Weights of a small GPT-style language model, trained from scratch on English Wikipedia.
Size: 26 layers, 4 heads of 32, 12.7M parameters.
Architecture: rotary positions, tied embeddings, local attention windows, paired heads, gated attention, value embeddings, hashed n-gram embeddings, a smear gate, an embedding shortcut.
Training: 98M tokens, 5987 steps.
Each number is 128 + 24 x the weight over its row's rms, rounded and kept within 0 to 255. Layers, rows and columns count from 0. Numbers have three digits each. The size before them is the row's rms in percent of the matrix's.

# q: layer 12 attention query, 128x128, rms 0.177, rows 0-31, columns 0-127
# k: layer 12 attention key, 128x128, rms 0.176, rows 0-31, columns 0-127
# v: layer 12 attention value, 128x128, rms 0.195, rows 0-20, columns 0-127
# o: layer 12 attention output (transposed), 128x128, rms 0.163, rows 0-19, columns 0-127
q0 088:110124167137143102083132143117152123156142116149093125099127130172142095139099067137134122134147117129108045136102172077139109123142126145122105123104142116099069127156127124125148148138120111105155097152094093096105099131140147130094129179114125139133116163113171130096123056093106122131105119139121099128143125107109113116120133149167123112115104089119121109139142110126164124149138
k0 100:119082143153157125140171088115103130131117153105146141138142126155124121131175128141148169127149135089094108177169105120121146118122092137108127132135181114093155147129133119136130141128103128115108124139141155107134145075105155153140095115095122109117130141147063133089131116162089120158083145111129145097103106132145154110157112069149092137141153158130107127117097176122087153125112
q1 086:131143169093134105090168125130146145134176132161118148107107099145150130142102125158172130139159139112092129132116172125131101095108127120139165133105121138108134116183119139188124137122096128112129131126118103119141116138138140129114088129115115129096111172107153108068156094151064106155135104148113087168130154115160128131111122127107156117168134118133138123072107130192138137146130
k1 093:118121098161166120136144110102087094130093096165169139125145140109162132156088122093140111130151144150154138120110109137115158141101088179140112133084112129135183102115089126129121142119091172116111129127173132166093116104102160077122161140135077130125122104109133146157109123100114107140143093133139139120100155106135149120122120087109133111076141162175115146125161123141146125109130
q2 104:158097121157126139195148126122130171089150121110144143143140100149129094160152075131146136162158125120149173154111123114120145137124085126095125104132156160127137087106105132097114123190144116084123102164127148115146154124121125158132182139138126128105163126136072139117166102125136129141097159119104169165158114107136140127133115107101102133172134144147133134165134137100109087118145
k2 101:147119142117127107118170127131087154112150156129135136152140132154105123140115130113101126154122134119129107164144109075146114147135157126131145118141144109114133077151169163103145114155124119131103160141140084118147138117150145102084081162061162144117118113140121181120114119135071118148108135153117125150136095142158138162156112149155067131173124133125103155124176183090117131126136
q3 089:125162094116107184155131064083122118132102165146128110128116092100170114137157104139096141143107075093147131099154153096096160131157106159131127115169149188178108126148119117148106115136123116101139095143085152125138124109131120153163133155067127124129164131147140135094156118140145105134147132141127154162127115132101161119111147110149131164128154095137110142126109121132147148116112
k3 093:090121154186116113157115110101108145114164165144157162174165111162111151137114082118105138135125132110121137125139144118150132129160123146134157089116119180122120080119138118104191118174114112143132091148156078122157146106138138152103106128072137141170111085122125154094123141140106108152165155094096140149126088147133126128167149116143125113162105132154127137138103116144117121130116
q4 080:113116108163126101104156175140118127142120126103102113133102119117114115114125147145196126140125125146121172116095106132124126115091122135114087137157088124127132130099146139122126125143127093183124152130131183176155103117075136116109117097148115133138127194104140069146093082104121178128166089126126126148134144124112131153134137151112129144114120170096115177136089130119124148100108
k4 089:096170135138121162071149166150127119134122132134081089064119153095133121118136140123141165124111122156126147097126144202126136104126121111156121105136134104134140184150120085132141102131130130116166119116139138105122132102128153163103170118140131137135184135101177127098131102114149138125142108111144132158155163137104099112120116152119116095108136109124146161114126118185169111169152
q5 099:119088126109143178099132152154095136144135154174122146089125104144113103089109153124143141133141169146091094158130143158160160134110111106159120100092151113137139166141140162141140129120141130166100116135123142138130159123166184095083142140125166082116117130127127123118105110138146121127140162113087118124140094098159119128132141172132137112115116051119112128150090183161117126136118
k5 100:139149103141122099097119168152157113146132103114146179130113155166114119105134132159113133156144109134096159107111137092118156123119108117115125169135089166131155102175103107145096147130140161162159187146134091129128109152117109148144107111136120143098115149101174114109138095148122119109164115113147160073138151133135152117078116154153103113103158116096133136142173089141172147118112
q6 098:168081132097157104110151147123141130129106145123109113134157108125144095119105131133170131100145138113133128119097150164150075136136080091162117105081141085132124087137105119128140145129100124080168097110141151112068161147136115124118117091168122136147109060122146111135143155164097127159151123108128109134122129148119131150142121129147150125078089104119107129153136184101116107125145
k6 103:169112138094179130092113155109138145091160124131091129137130134117154126107137109186162136136166134155138124144128129130127171102136111163144079082144135127146137118141104117106084121141116145114206098123155134113102148154151103146119161125160162132137118101124153131135173098091112125106138123122141106145155144102166155136144117145141118148075098098124112144129138107112162083168133
q7 094:163115110088144149144112147095116119087099111130091156157142109089144113168149182080129105142107146107147112130126134120119149125148121115135145174117129102131154109139148098141128160103148119127076119117111122168157144153132093134148104149104122173101156092125139150106132125102141134131111098118127141123121110186089087147124156132147122125130067137066155114121087116152115109086113
k7 106:160131125197148106117145158113140123116135144127069106095142123086117100088165122117126130121185128126159126201117095136165163149110118124093119088161136085107098138097158130149125131124150153089152108137132101161136109129088127142127103109134134118176104138159117103130110118121121110125084152131101127135121154149116158129144106097153140107121126154141104133132132161182122121162110
q8 105:145117109147104121176122124120147100112108141097161118138139120126183131114145096094108130107109117115137117091145110156133109179141135139141157090138168109125147123100110113083110109104139159131114106150112126158145118140074101104123143145121146137128093154103154138123065182088141110089092146128109124152149133162139129128122122072092073132137172120162117168110110130138104138156119
k8 079:133132118113158151112093177101058152148152105126148103106080144143111136137157131098102133117141124106172084169139100126124101144102181137146089129094151140121130132115139109156120116121105154146089121105115109131079153106093089127124135166145150125094151121092122109119096105083136125115124142138125132121154162120133129144128124137171123157118154112076135127133170078134123134151084
q9 107:095111119080088102158149134139142111131115131122100108091135129101144147106137127139149142116111129105152134051165149139078132107153144121127141096188130131144104124108126113155128115100169137091131110116094137115138115105123148098160132165155123146156139121148147126091157142173143150123109159171128124165091157141095102132107149130124155167119142117101168137091095115189141113138132
k9 094:088110103179130136103151126094156090104121102166140116132089139113173110104104132127107155122134113171106160113113137147122134115076114150126111125130126142121153140141120125125151149090169135070129127105133149142109135131109093143120143121164120115109100166097147117150105124091150146151133119114132144114119118085071158117085154088117125100076128132088132143159096081168130129089138
q10 100:156132102145173127112095127135113159155122133148178118123114131150122077104099139125114084118128134153154096209120124124152122133127134117105136134103115064097126121130098146121082143137121112184108160097143135096133128159142136114104067122121174122132091143144174142144114100131155129097117130101131145111144140093171136127100127117147135096106112084117122093127168149119108119123114
k10 096:137117116134105145127137142117120175162115144105152102143108129141138105153098101096109130131115138175080132148144103125119124126201139147111134134080102156138169103103191159141130128103120135158103168119143122078132158150153109094116134134083094151100104090142079117113102085124099110164154151140130136151132126139162159108154154108133126100156152160137107113098123128149140150147127
q11 113:135115156165170136167154092089073164100135126121136156147103088138139082134149064159109121129148162122179133133129137124171116149145122153128155135099135163127143086128114146118129139150142144136094148155101109143157147123132143108096187136085129109123133109127121116133174173164159098134124145133146143145113114097136137116147087128112110109146151119115089100114101153097134102149133
k11 104:139148152145139173123160139131086142124122142126156149124117101143135090136119142170089109129110156107106093164142090082167142130107141116146156088101093103121119104136187163117168153107100114178109159118127090113164124144142117118078098141084124154104151133130100123143122110139131108108145122131144114120130138089159147158124126116141101095169146113131119109139150157082095135142084
q12 119:125140103067075107110062140111185102157110141142117104088095166128100146116090148111130106121119120100118112138145142139116099122134127130135107149120092093143135169156146137142112145128133119172119125120124122137095103124129128146172081118159091111120137157131147154134073105129101157138158107162124076114116146192159093118135148129124111114105132149130119132134122109151134175141124
k12 115:144160085105117139149076133128142119129118120127129070073088140112116142100114107124168132136116099092125088104144164181081115124122110143134098157133128104102131175126103067171106124134111116098127099122101169130096103111111155129157161149180091114112149151104182129109091163102143115140127099143127124126120118159143131113118105123145127134110119154117118152125124121159153145134122
q13 100:160145186159143146129129139175133125151152096102112072125133119122122147164141114102120120080133094121131134143141119141080091150107178100118109147120076118126112149144131108145151135114099139111122118135140147078101086127106130103109101112122128129091101119137130124094100140115145073080114139111142185083103100134129100152116122076090118106158117141114162119143134132130125112145099
k13 093:119124117146163117080152125132141109139097139098122124141129134125168118164166111121157119172136116100108196135132115112134078088188118109093155124130110117142096153144124142138122146173147099109116090087097170120141121135152136102190134130128140128132115128111132138099161109140100149136091156089115138127075104091105125156105122150098139118103109145116104123114140125102174165129145
q14 096:150115136152142146142194132120132109132081123170122138160082111146148113135114103118134144131127121157169098144170147163126124129110144124159110182172130143137147141142137134141142102106142127120106142114122126133139156137128185107083106132091096150094095132143126078152151156111091135100134098157148147141171100097161157136124114083122124161148141147140097074141153177134112113128127
k14 103:092118117145142147125131165130126124117106155129120144113193129119143109140155153106158086130140133149157115136089112130139090129129117154107134122160127114141116105134142094096125131120139078157114119125101170126160108143122126136142106125124163060134133127166147163087192136130100146131145106100137136138134190136149113149106153131124160068113163119120183076103107126133132135124084
q15 088:147115145134113134134094155121097100148110097137122155127108169150128136126154124145134128162151111156152148124158121121142163079129120102141136156138107111168108148128162132132092122116116131166103144134098141101152113107104137161118104091095143118188140132124170100129191086132087141117141137185169117097127158152128106119113115109140149140159080132117167080117171155139140149152148
k15 102:147155133134151149154143170128099149141087104150090074146119088141131115141126147089133147147130170097153140168096122150151122149147167191129099130180112137124146148107084084149119091136113115109116117097151159116114115130096087125120145111093161118117117162157162113116140172129147108122124116094085132138167100125140076121104102138147115108130136123145132117138126110126146100160109
q16 091:116161151099163123126073116120105115143137144094090162106118101129096142126145131152135115126099121148126137142103148077106106148097100115083102108130078119142152140125106161094121152147099145097092121156148138142098155128131143138124170119115062095085146145124157102093138087096184116135157083107152119133142134113122120154148121138123113145165137119148168129132117133085121154146114
k16 096:124117088094108107119125062149165098110152166113142115103120139121103132128156132115100112102089122159112124178138103143099105147122147113101168143171134114102146122160133109176177133143139132132170123120141084137126101141142148099110129121065111176113148112143104165106132139121114134132138112109162157105116161127106084146093137093100136117135123142112164122124127135085075123131125
q17 094:115133147139143166143102108151134114094135132126110104116094143118140120157128118109145136152114138089143177116078145159087113152107127115096075134148137175142136124131096139148138099115140107099116112118140148059086126154128160185153102130106116107143137137094078123126082102096111164121142113096100173127122091120114107182140078137137135100137135153141148149136108115105124112126149
k17 090:110121126087164130187107141155091150066078120143172154115141129124119110145122117112119164110142107093143124174164143110144108168101131100103145169155110111116127121108112119112131126184109111116181110126163114121079156104154127141099140141157098152135154124119101129103152114182122129147163074135131118104120149139149111134116144156104110128098118154109127144132120096131155134140153
q18 095:131156129119102156151086132116085095084146111109138103126129120112134148126141153097145106092093158134102111139108105156132120127101118170152108081119125132150157156111158100098113121146129139159175116136102135069087154142150130147160152132121155143166159087140129166124096139142103142095148132109111125116135142141152198106126112135092166118091158137135097162134161107129127096155128
k18 115:103100170100129092129125149112102120095125120117112128128150141178120146120129133146155143125155147131154150098147141153181146129147088133126112106121124135136098126124090128115104166144131134132192117139158134115087181111101163141164145122143169078146137086128157152143150125113141119096157121091131146139108144125106178133175112132140136125098100129151092138172139090124126081103082
q19 092:112110083136101125135165159120151120143123147113147124091143144115156139165167140171108123133132147087093132123139166074087153143138130150167160114131082135108117159130135140129145163192107143175098136139138076157091096128136109096147159121124093142106113167109162102137131143189083106145150122116114138156106144148146120140129122125120107105164145140113145131118119134128133125172119
k19 096:120133089169142162110128091107145091122115072152149138147114110107153118095123120105101115102119188124062131150100086161133169136138177160115149092124099123157151137130137122115123100135126105158126153109135132120110117108131146114110109139134119098143120086104077099144088099114119096102160137100154157147152136105112121148109118108115145146114138113176104126141110108117131130089076
q20 095:113124127126100150090169123143133171172149174219137164161126146125116156125131130104116120139138127130088140119105124109076120159097119111136128122122126157116131110125137123111121115088089125127107128155136086127107124096104127108083127123099177122150118136096181125122142135131126113109118113111128126142141118088147163146092114120158154090141177119156068130119158138124149084145110
k20 118:146164119070123136156113081113117110132102136145159157098116138116091116100112104102163095114126125209141085112147112151143119119093170168108144157122130104155086120117110139133161143150142139163142113151134093176145081151068134115121098115125091120148170111162151155089126137156136138132119096138122097131114113111150126151115133116130122161138150135123139159119116136089114126130147
q21 094:134131192100119130104119160139097141129144135110140108125132170147136094147149097126124111102134056168111104179122153077162119123108127132119172099066112141129109082135106115097096113118137096110123133091138160113114141130135158094117086120126166130081144094117135126071105127136125115123097123127165126157141134170135163137146131130155107069145113133107132129121118131123130142130120
k21 106:112129188128090131142115136163126127155157140131140088155098130149143115156100101161113135145136068128117141127177147112135108083141110160189145082130149114131126119117126095142170132128102129122145115146147141153161151141129152120139109137113076132127100151147185104121096142100154150157075145120093116107144098121159135176126101109161134114151138172138110142114123142130128144168115
q22 100:169184096107102119168141131143146149098115118126097129082111120149165166087137107108141154126098145142100111112144137120164107146095157127182140105084149153129103132088146137144181102113110099149090169116102118137131097133138125113140110122114106118133130122168126134094128131148055142111134139122102177113099156123113133125138145080119095133128143088161102150153150143126134140128126
k22 091:118104128161151152139109117114129144146126052115158086148132104141147138115098105088133097087125159152139150111085122122133164158099158150145128090124141146107163088108125130116105121092140139141081144115145124114111110108099121106110141163120084140129097110112107133122133097129124068111105114091119158112138108121081125173125106131112114101111126140134112100097101086137146184164110
q23 102:129103123138119105131110114135114106127091101140139153144114165106077102154108147100132158116134122138116146147140184124120125089132123102108126098051122115124127081122145148163136164184089148138141165140169152067115176171112141145132125114100095148130145097138104121150112112120141148117171101140147078179145094134129137098148128092110129131146125131123133148116137119136148129157145
k23 091:122128159112127131126135134119145151126115114151093148138116087119192113140175135142117118161167090135145107125154151113092168110133085142138111139167159096145168139161092089127082119123133107163151126121138146139112109126136124157133100135167095091109111151122120145079121152121141108116137113090136166151125152122133142154132137094071113170170131102184127139161121171126118096129124
q24 102:122114180137117151136156154158144115148134132160134136123140161123131146116136129103057122149093130134142108126134166197112109114101095118090132112091152105100177101128131081124111134145099158108138114129161130158090167146147161137116118148122115118064149127114130081106087124104140102111146149114087154095116128126163151129135105080103155124150108102130108146129138102137127109141099
k24 107:108145117164125121116123116116147110100111107144124156166113112149170099100179110138110131159101104145120137131150178115125101157114155124127115165146151121071112126143079142121132099166141116127114100135143130155107142137172137126114107116172149095138132114083097140131186159115126117112155096139147121132142122114182103129093078082137061140128137097124125137148100144127167109117123
q25 101:197161134087111084157099130159174143111150156094143150140123075116108111119095128163142061162162106127112142117143162115130133102128099138127114089110120129079118136078149111121141123102100156145125133162125097166140122109151088117108121122117131107129151095122153142108132124141142106098083138156090146162110141098116124111110114102131072138126127121098127124088129133134130128130153
k25 110:157109113126111143132104110158116153134094115153087135152108143160085106146136111083098147161156163132157113085158149103106032141123160156126137122144120141136091172139134146141143111144125121147109110122104100142143123129169161104133149118164143146175147139137187086116156133134118116147105101136134132140135129116107116129148136171122109147151094132122103100099080116155129138154135
q26 097:144155157147177137139091121127129083123124137141145175102141146154136126136127131146086098119104111123129057162094098162135117109091162178149178138135126165165091120157105122147129144105103133139157172095126093153117136124102134154126092158104108132130107130120141154143090111112142119137129116130126095126151121143178097127117099157124101137109110096135115119123108163091134133111185
k26 096:109139111109129105106131136132148113120112104100093099106175080128129103140146119159123119117161147073171131149095079146123111140073129119111137113144164107152146096153140122146115154157192126173127108131097094140137130145169100135138089100149146141125114179142124111131175129136098125103151136121144142122118122153095116114104152130130127102154137090102143089128113066138152140138165
q27 093:122128112163099162154127146107097095141147126089121158172118094102065143128179143148155111140130177144117128124121122150117131144097114133169106104124126122140157120158127128126139141149173135166126117163119134145155114130139091118082118128131084109101091119079117107124097128203145101162146134119141141115139136164093130141124142136140078123161137160111128159149125140079096142139142
k27 096:119129089158119151143141123142138117114128110118083134099120155106103126158152104150101149147066173106104127149135135089153151134151141156122189148121146120109117181169130132134067161144142159116136158185120111108152115144140147104093139125138132147124117160094151125117134147128138135144083124113126146104127097145112104138132157144111107094163122144131130085116080135095186160144122
q28 102:118105161186120131126096171118141124158075114100149138136110101091117135078141135113144123118098100134134142120119099170145095111150125137112100116133086126145098157123135094104082128142164164111098149095139136137121103142154100118102148080142132117112142118128133125133100119157112144144155088068156116136097131158155106083104083095107115161118095129131131125103163137119103151151100
k28 099:123114181111124128152102165150117164128144125133127108150123115122136109127169099122102169114103134122110131149151133146150124159145126135126113130160112125187081168177111142130124102111123097054127135126160165064091149154158104129088143156129154158115130117138124165128146131127169078097134177148129133111113125148134154126126123137130129065125126127100144109114102125134098117164104
q29 096:150082153209143106176166162119138094132104109119143137150111150141125091156126130132164134120157136096162142133138146118111132074121121151129101161127131133127089121141151132135142142133125122101152143135102187131165142134135106128101137092160130151108153154128088118145126154134104124163126110162140163098165113172132114108104162099168077133146144127094137157158136086137106126122117
k29 104:131151137142139097117079131120059114146111093155113123092165097175095087154130103117154125159154137123155105104118122174158135085130151102116125118159121125143100119126121096080106122085133078138161134099105115118134130122097136121141134125149126120156172104135126122133100098156086132148126121137193107145119151104169144117118116117137135109132127081093151134156109150113143086140116
q30 095:127129099165112156107093134112092093111106149115159119164148127128149145145111159142124135168094108111096122152118114135144107150107163115068150136074114118119139143126109129110172140115128141145152111149107139092113121113145114136097130157111117176141116164084114110182076135119117154087114090122132130139146140096157086126142137149120070090145132141161131139169119150116079120114111
k30 096:144111118070121115083133117115124131095105122098152140073140133105136131143135139149116141132143121147143130163125105116180140148102118086118095142133112152171143107101148126094127125114154098113138148138104112101135123147108138140096095150110088103093124164121147103121123142147151103148147164203110142154109100177111127194115113126085144130104119120106133172113120136135179161155123
q31 107:149144083117118101151092079131128172126149159149116142163134092103104130159149145101148140140130076170124127131115163142096110116125156104130080149128103146115162119112083142151128104123152109118146137114109141169126127088099115130137132125137134161144198092121056129134107114117134111117118141155133119118163148132143142156137121144131123159152135132143187140151139141105063120119157
k31 101:147116084106148156165102082134112138104123134076151171108154125062092124135142149101116107168160132101141130130158147107130125120136156093105096175097165106129123140123144111128095126167120139166119153145113061158108160120109138092119154115146129175148159122148130117103136087101137085145151153147152104127097127140101140129172136115132124129128112115132148131119101111133162114140155
v0 093:154144108096123120122111135137118094113111147135109127161123171142096121186086128100131144131184120169128166157134154127104180127160181119105155115111092104150141066116160100165103124087112119164145119098109122120123157076133144141154087094120104134129103143159129133125112163131118137144157111140126145069124144118152157131105145116104116120146144128128090104110135119161112116144107
o0 090:188083132163114122110113075137095154113099164116145122127113155143106102130116104151132123129132120109114114174127111128138171135135113148112134164135141107062168154129154149141115168132109089145171139169132138142130081116126095089098160103129100100125121087134157111148150115166144139160145145107156101151108124093118115116133186153149140140107124138112163140135140125105120112152095
v1 091:152147155108162071128110137156084124136142128087174109130174129160111115185151132132148087128111083108115138088154129134104149138167150122125114156089159208104152125132144128096117160153129113121154110121134144120121130146113118120139121114105140115126113159061115138132116129125113076123114152135115144101158130178126124110136155131150123158136159146126112114120169102149148139146167
o1 099:103075131108119149140114146145151106130156073118119166156180094112116131108160140136110128124123088124139131113133124122129173129115093149172148129137103167098097133161111120122138109131094139138169151114112103178146115139129104140131166120131137145178132099107137094148172135182155120117124147090116119149110105137161095131106092110155152139105151150115077134109158116104147114131182
v2 091:167130152153108120108143178147147121135130125147112150133128089154137125129093094148101124146109150082172116155145126144116118105120146168118141140166130098138130141161138089122142117138086135115117139157094145094160146113123088127104121146064100145124090121156147150124143112141122118156153094117123134102094127127162160135049141078112134128116138135152174170152108101135169123153140
o2 103:109140124108108102144160126120152128147094153146139118171171101140117089144183131116107096130107101117095121127172083074087132142125143072125142155134158122129110182133132141127117131134087081126085161130097116125126131131159155143140119136126129167110085139122119078115100147158128121120141103117096136135149118123160069113112114095110104135137122101107119137147108159090107133128081
v3 102:150150106115149113123141155145149085153082158124130144093146101126171143132126161127171138114128129131151091157116144154103142134112123074136109153124120112085106140104142125135172121167113135118165100098082139143152143122100148132105092094123129132150126131129124099165142085146083153127193076146144132124080163074101169126135117105130109129147115118124126131147098104112103120151119
o3 121:124084076118099132160114127154066148112123129112125128156113138082175120134143144132147140149132121162135135132121094116144120119120157122130119129149152116132176141136098163099166126149115162186126140111147156171141092081119156125083154123129127161110115193107164149137125155111133124112112126128126116125100150113124060152141143157161112108142126086132134089148083130118124105111118
v4 079:101097127115079102128147145161125099136136146146157095124141117124162132140147112137122145076104171120117118104104115123133138147079130105090132169182119141125170141136128136159156143137125095119158130106107106115102152118124122141136167134086128140109128162129081130119117139173086148171171164116098165139133076103171133141123115135124155140181123144163163153114094107104135127136112
o4 096:096120158133101090174084148156132142144122114154135138111150114145113112128126154119142129140148130114095096121113091121146098144153127078144129111122157116182097141113114124106145086168125174086139118128118173124168112125149160125126106129157107067108101119100138140154124083087149100138131117132123137158103162131103108119129132084131134149131176075164120126114124105084151144162130
v5 085:096168119115132137132138110152089178132120154132138175168120124099101186152161109094121136105115147143151154156112120074143162103163129107143140091064098151145146113116165109138123152142128104172166107109131141132175141124134141124174111125102091135130106127101130104134134170111113154132118105158096132115161116120127150154119182104129129138138133120146123164161153111115155157127114
o5 108:123109137144117085125134122120147098134128124109150113148136119097111122173138134081153100118120145142168120120151124130093101125157076144124091135102152088109101121116170106126096141141128090116151134114191130133129136127138089095127155129133145117155146123082129135162097156148163123100122095141129137156141146108082104119153094117164110089093123095161086137105157111148112060095125
v6 096:106092130084181135155151120137084156118157175194129117121101109161136110132125115157134139102157144117133145107123093115125127120141152119148123126111120090142156141106157145096114115088122102140118132101161132110102088049157155092133129127134133097128137140106137140166088152124120130114121181123162137132143135162128121114136113139126144110135145111107128122155083172111135105097189
o6 100:140189103134136139158146153117114118063154131110114159125140132154109113141115131136149125139139139144081158165128127122163133099138099125130180068142127129129091155107099133171104168112108125093094133146154120140100181127132124110109143141144118119148101144162066156091136131131109135138179124113123121162090136127107126103106112132141061136091153162114139135136143140135135116161124
v7 092:148165157100133133136113119167121187100157112136140119077106089136134125116128164126093145132128153143153124105125110129132101092162127166132157120185111126099112146121098109123141133137127148136106119185090127144161105091130144114135123124161100104109134137089122150209118127094124124088146104155103140127089157159160125151132118143127092082129132163127113150140133122137137113107180
o7 109:096159062130161182153158127122137103126114177148108077148134130126166127108100113170105119131146114143138144111144130107113164175115119145091128128110142121125132139137142186109102132113123115127091132133199136152116139190137101152127118128111152131145110122150133135121134140111116139105095135140115130125103137154143115136131099095115103077173156115126108092170069134107111146109127
v8 102:134128114137118143146128139128150144112135102162113154137104118138093110099117175087098130148166128114176145136107134112156160134147163123147098091141125118178131110123106124170113156101138130108089085146157138105143141108134113142143130174101110129129134148115150146098097144102151105116105154068128183116165115098149138132121178130122091158162134119137127110159133087090168169151098
o8 103:124098141103107117100159127157136117148138106161138162115125150115131118125089137133130094152139156109120128143157139144147127134141118118126147150123137107163143116087116160137092176149143172129112151172093097124109099134160088115126120071102101108122112162083103114089147078113148093103157102173086088126102136138106094134158129153124107163080103124131157141124151125117155085145121
v9 088:132116132100146090151131120121101163123143137148176093094120055141099132123130132127152098120155123172111141149123076120134127078128142166146159105139145126148096151123134103124122098153066168143133125142180118122127146111080158110117163117123102123137133101120141148138106128093102134118127087131144159165137178152131149126124114082122093140186121142143133136099141131148158134148108
o9 098:092122126154128135116114131104117147083110155138100095164137144119123129170120156081092148120113143161155171170114111135096185104116119131128134125151137114130140165139135124098117168155172098090134113134125181177120122137121073098116136151183125121135130097151123123124119142119107160086138156136075139146158133141137123124135146130094125172091180100118090123142129143112134109123138
v10 097:114130136073133100102099097147080143147104113109154153125110123121125149157194160074119110154156154124107150115153120132102118139150132121110092161126094127157159096106173182128145118157103120137178083118106116138135098158088110159114127133109112126139167110135102108163137120138130081099118114151095106104128102120140142099146120122106138108160160154122136121147133081135126094122123
o10 101:118136152102115095137109139109150079172098115121144072131160113118111123118137089140132137121145140153168135134109123104163151169160131135142121131124143119097131118141165080130135145154147121147113103110099144163140130159111128102127096130129113130135199098105160132194157117101132113098140132150126136128125103132159099085127101102136122095126111115130058130071136081121117159108135
v11 097:145186129092097086135124163123141089155087152083103124137166115129111152088127129138113139116131160110111141134118056115112163114123139137127139134104136137160168152111143104130115113141136151112096143148080093095123176143113138143124157126124111130100116119130169126097132101155108195066115157107162139113145143115115126170146132134113123122131138119093140139155155111160127163106119
o11 095:110104118163069092137099106121127117095135124144125159133139149111154160113113124082096131105086112165140088146119132130134128115097179126130153150090128095094094117123100104120119152134115117128118103132130161101129115165147089148139151137138098179090107147112094107127156164091137108157115153149135183143111130186131163081086136134107146124105145133125136108159150159147129124120129
v12 113:134080118122169125173114151114114096110110134164145123125119138123144085132159102125139156139104074103117138150122148140098117111141114084127108092125114119127161198143113109128181124141095096127110110131101143105154164145119127109124119142093098104146140120125134148147102160144080117141144103133123170136115116096136140138135118050128195112133099116155162119130123150139119096110094
o12 115:115113128096143123117108122110138155114159122140132130114175117125121155157190131135124166102124148152111114092139128131124102138119117151166106146143171160118129146150083132170107096131153156089143146115073139149131123044061137128114168150117157109154115156128148120101130163141136130148118081126107142131121130125144111110111130094138105154141152122139128150150091143153157147119070
v13 100:179127134123142158126121159134155163121145137143132124098114110132133140191094132150143128124139164118077140122155142141085111131134110156108135092086106121166121135159125120144134130117102138093158184129140102136115094099109141118102099168122127133073108130142120120173117112136126130113132089080116141143164143139153167149085168121144124108174111132084123175168135090118145134109147
o13 107:149127080109159141127102106081175110102094155159135131086112134160171145122125138122081123144107122144129131153096112142096143143104171142110126107124129092148122110083152097115148128182109130118120109127092124143131121124136118098165093115083159154150105135140152127125139173144126177092108096128149155117128147094141126093131109136154167107119155123163111146150147135085129158087100
v14 091:124104138140137155177149113136110171126155129138153110112139127130131102111155100091134089115103106074137123079125138147110130126142145166147165093152134127136120132123120148082194108157125146109140118146121150152091166138117109100130152149133115142123119105108127128105098147143111112134077120121136111166109075145183087132080143098141157133097146133168109143094138140106096081141145
o14 096:107177129125144070109147116131127169143123177142127127132152081118130122137160127154103170106157119166072126061129136110130123081157111151102110140115152123086100137140095115137127101106159146096154128097116100123102107148157119156135136136171136128180135117159119139162105120115111152112115116136086115154147138106128090150106109124140132136106116127127128137136073129127139175169152
v15 106:156085153128149095151139159183147061105127125094144110118129099179107088093125098139105115112168153119139122125141126174107149126118117090131113156148146117104076102099138097104123129170129133174134103161157094142107127125113123137134129120110117101097120104145156149125135122150123118132126145140152159100131107134148102122104130107109120156135140131187078121131103129169151126158178
o15 111:119127152111102115165142147165148156130108150117144123144165129146052126091161092120155122156151106182173119098122141139126117109115112120153101094126134161107098149153145136124157163094099136104130143106118141132129182085172114102119143121103108103138103114103120101149137121119113138134071111168129147146123160113129096129155097135111128163077144164128121116091100139136106157127109
v16 086:127138118172140111117085149154107089118132143160117118082114121118133099095147155108173125147112110127137197083099098136134132135139132150128133090130085122106129150099136159087140134156129114121171111101147123128133118121084122134099066168166127104172145137126135114149177114144138166102120157118161107179133137158113136117153119111112134141126149142118169134112106087124119141102165
o16 096:139112081127130131151125104142135144120144119126105138111123117125151140148091116177123112141161147141165137095122114115153074115151138205118158131105099142151077116132076161122121086101140114160111107140106126153153141139122110105126125169141169105133110146103103130100113159129162110112132120148139113153126137090136148170095134167123092075112119121099084101136125146093183131132143
v17 103:145141147096131101132126174132167085103101118165154124095146166123114079140129132122139155145186085125103118141099169120155157117158103137126124148109138117145157131126113139089079178132115083119129147119189143168108138128109123149161151119120113093153135135143139112157152107124135153137144146174147123114118103140132119079139153110104157093144100134083141147149138141142136176137118
o17 104:123083103138143161160127069156141112099125151143150132160119087141110120139134096118141143109139128109149112107120130137129180140154101125130115108145158155116157121122155119161119121113102138083149128137063137170144144121127138135138139137117088130146151150121106102120122152116098068158074146160095118156119087167125158118145116122137078125153130140155150112133090155061132099134114
v18 087:084113158098125121113081119093114115124129186095139143130120127075080143124144164107120075093111155106140135133113087113142122139178120120087098129106121122153133144166149067115093101138120116147133132174128108147154113144165149157146132163089185136118144110133119116116098143140136114143165165152107129159143142128110109130107117087092134123110112117149155142149125098112114138111105
o18 106:175136128158122148135118151117135124178084096139137104156143129126127118161064124159102114138092114131126104129154103126111109107140194114157124157110172129124148129156140128108092120102114170073147094129124138093053131133134121110143114138107145144131115124131143126124113130105171141139101091167112156106143121155129108094137180072129145125109160116115103163119135125124133155137104
v19 100:125132134102102114102103132118093125114081155110171117121089159122118174120157115130120117115116127171141125130124126151136173134128138140087090144142115130117131115107122112137160154116129158158143157119086163152178132145081100112112167101126165171117090117130114111130126128122086129192100120128092082105130169124123167121132136138134168112091146100096150151135159135151142119170092
o19 106:140084101158110151131140143139145139097140124124074120142119127105110094146124154090122128145075133132115137132164130129168166177092099178157139133156137113156144104130161102091104096131113169164139145106152150098099143154173137135111116153111150121119148136149176131130108117117109139095146121124111162119131117139094157111145183130150104111154135133098111112156174125101113115081092
v20 105:123160127146137066106111082127155126115098124146179144121145120114139117145121123117163161112122088064134136105100117143123126138083117098110145170095145114100148123169141127115130159140100113082113107143128101081119120170154124120143156099143171135144121126128116141121146073160142148150151103104119082138126117117129138168143111190120171100137099124138135117100128169132133127091124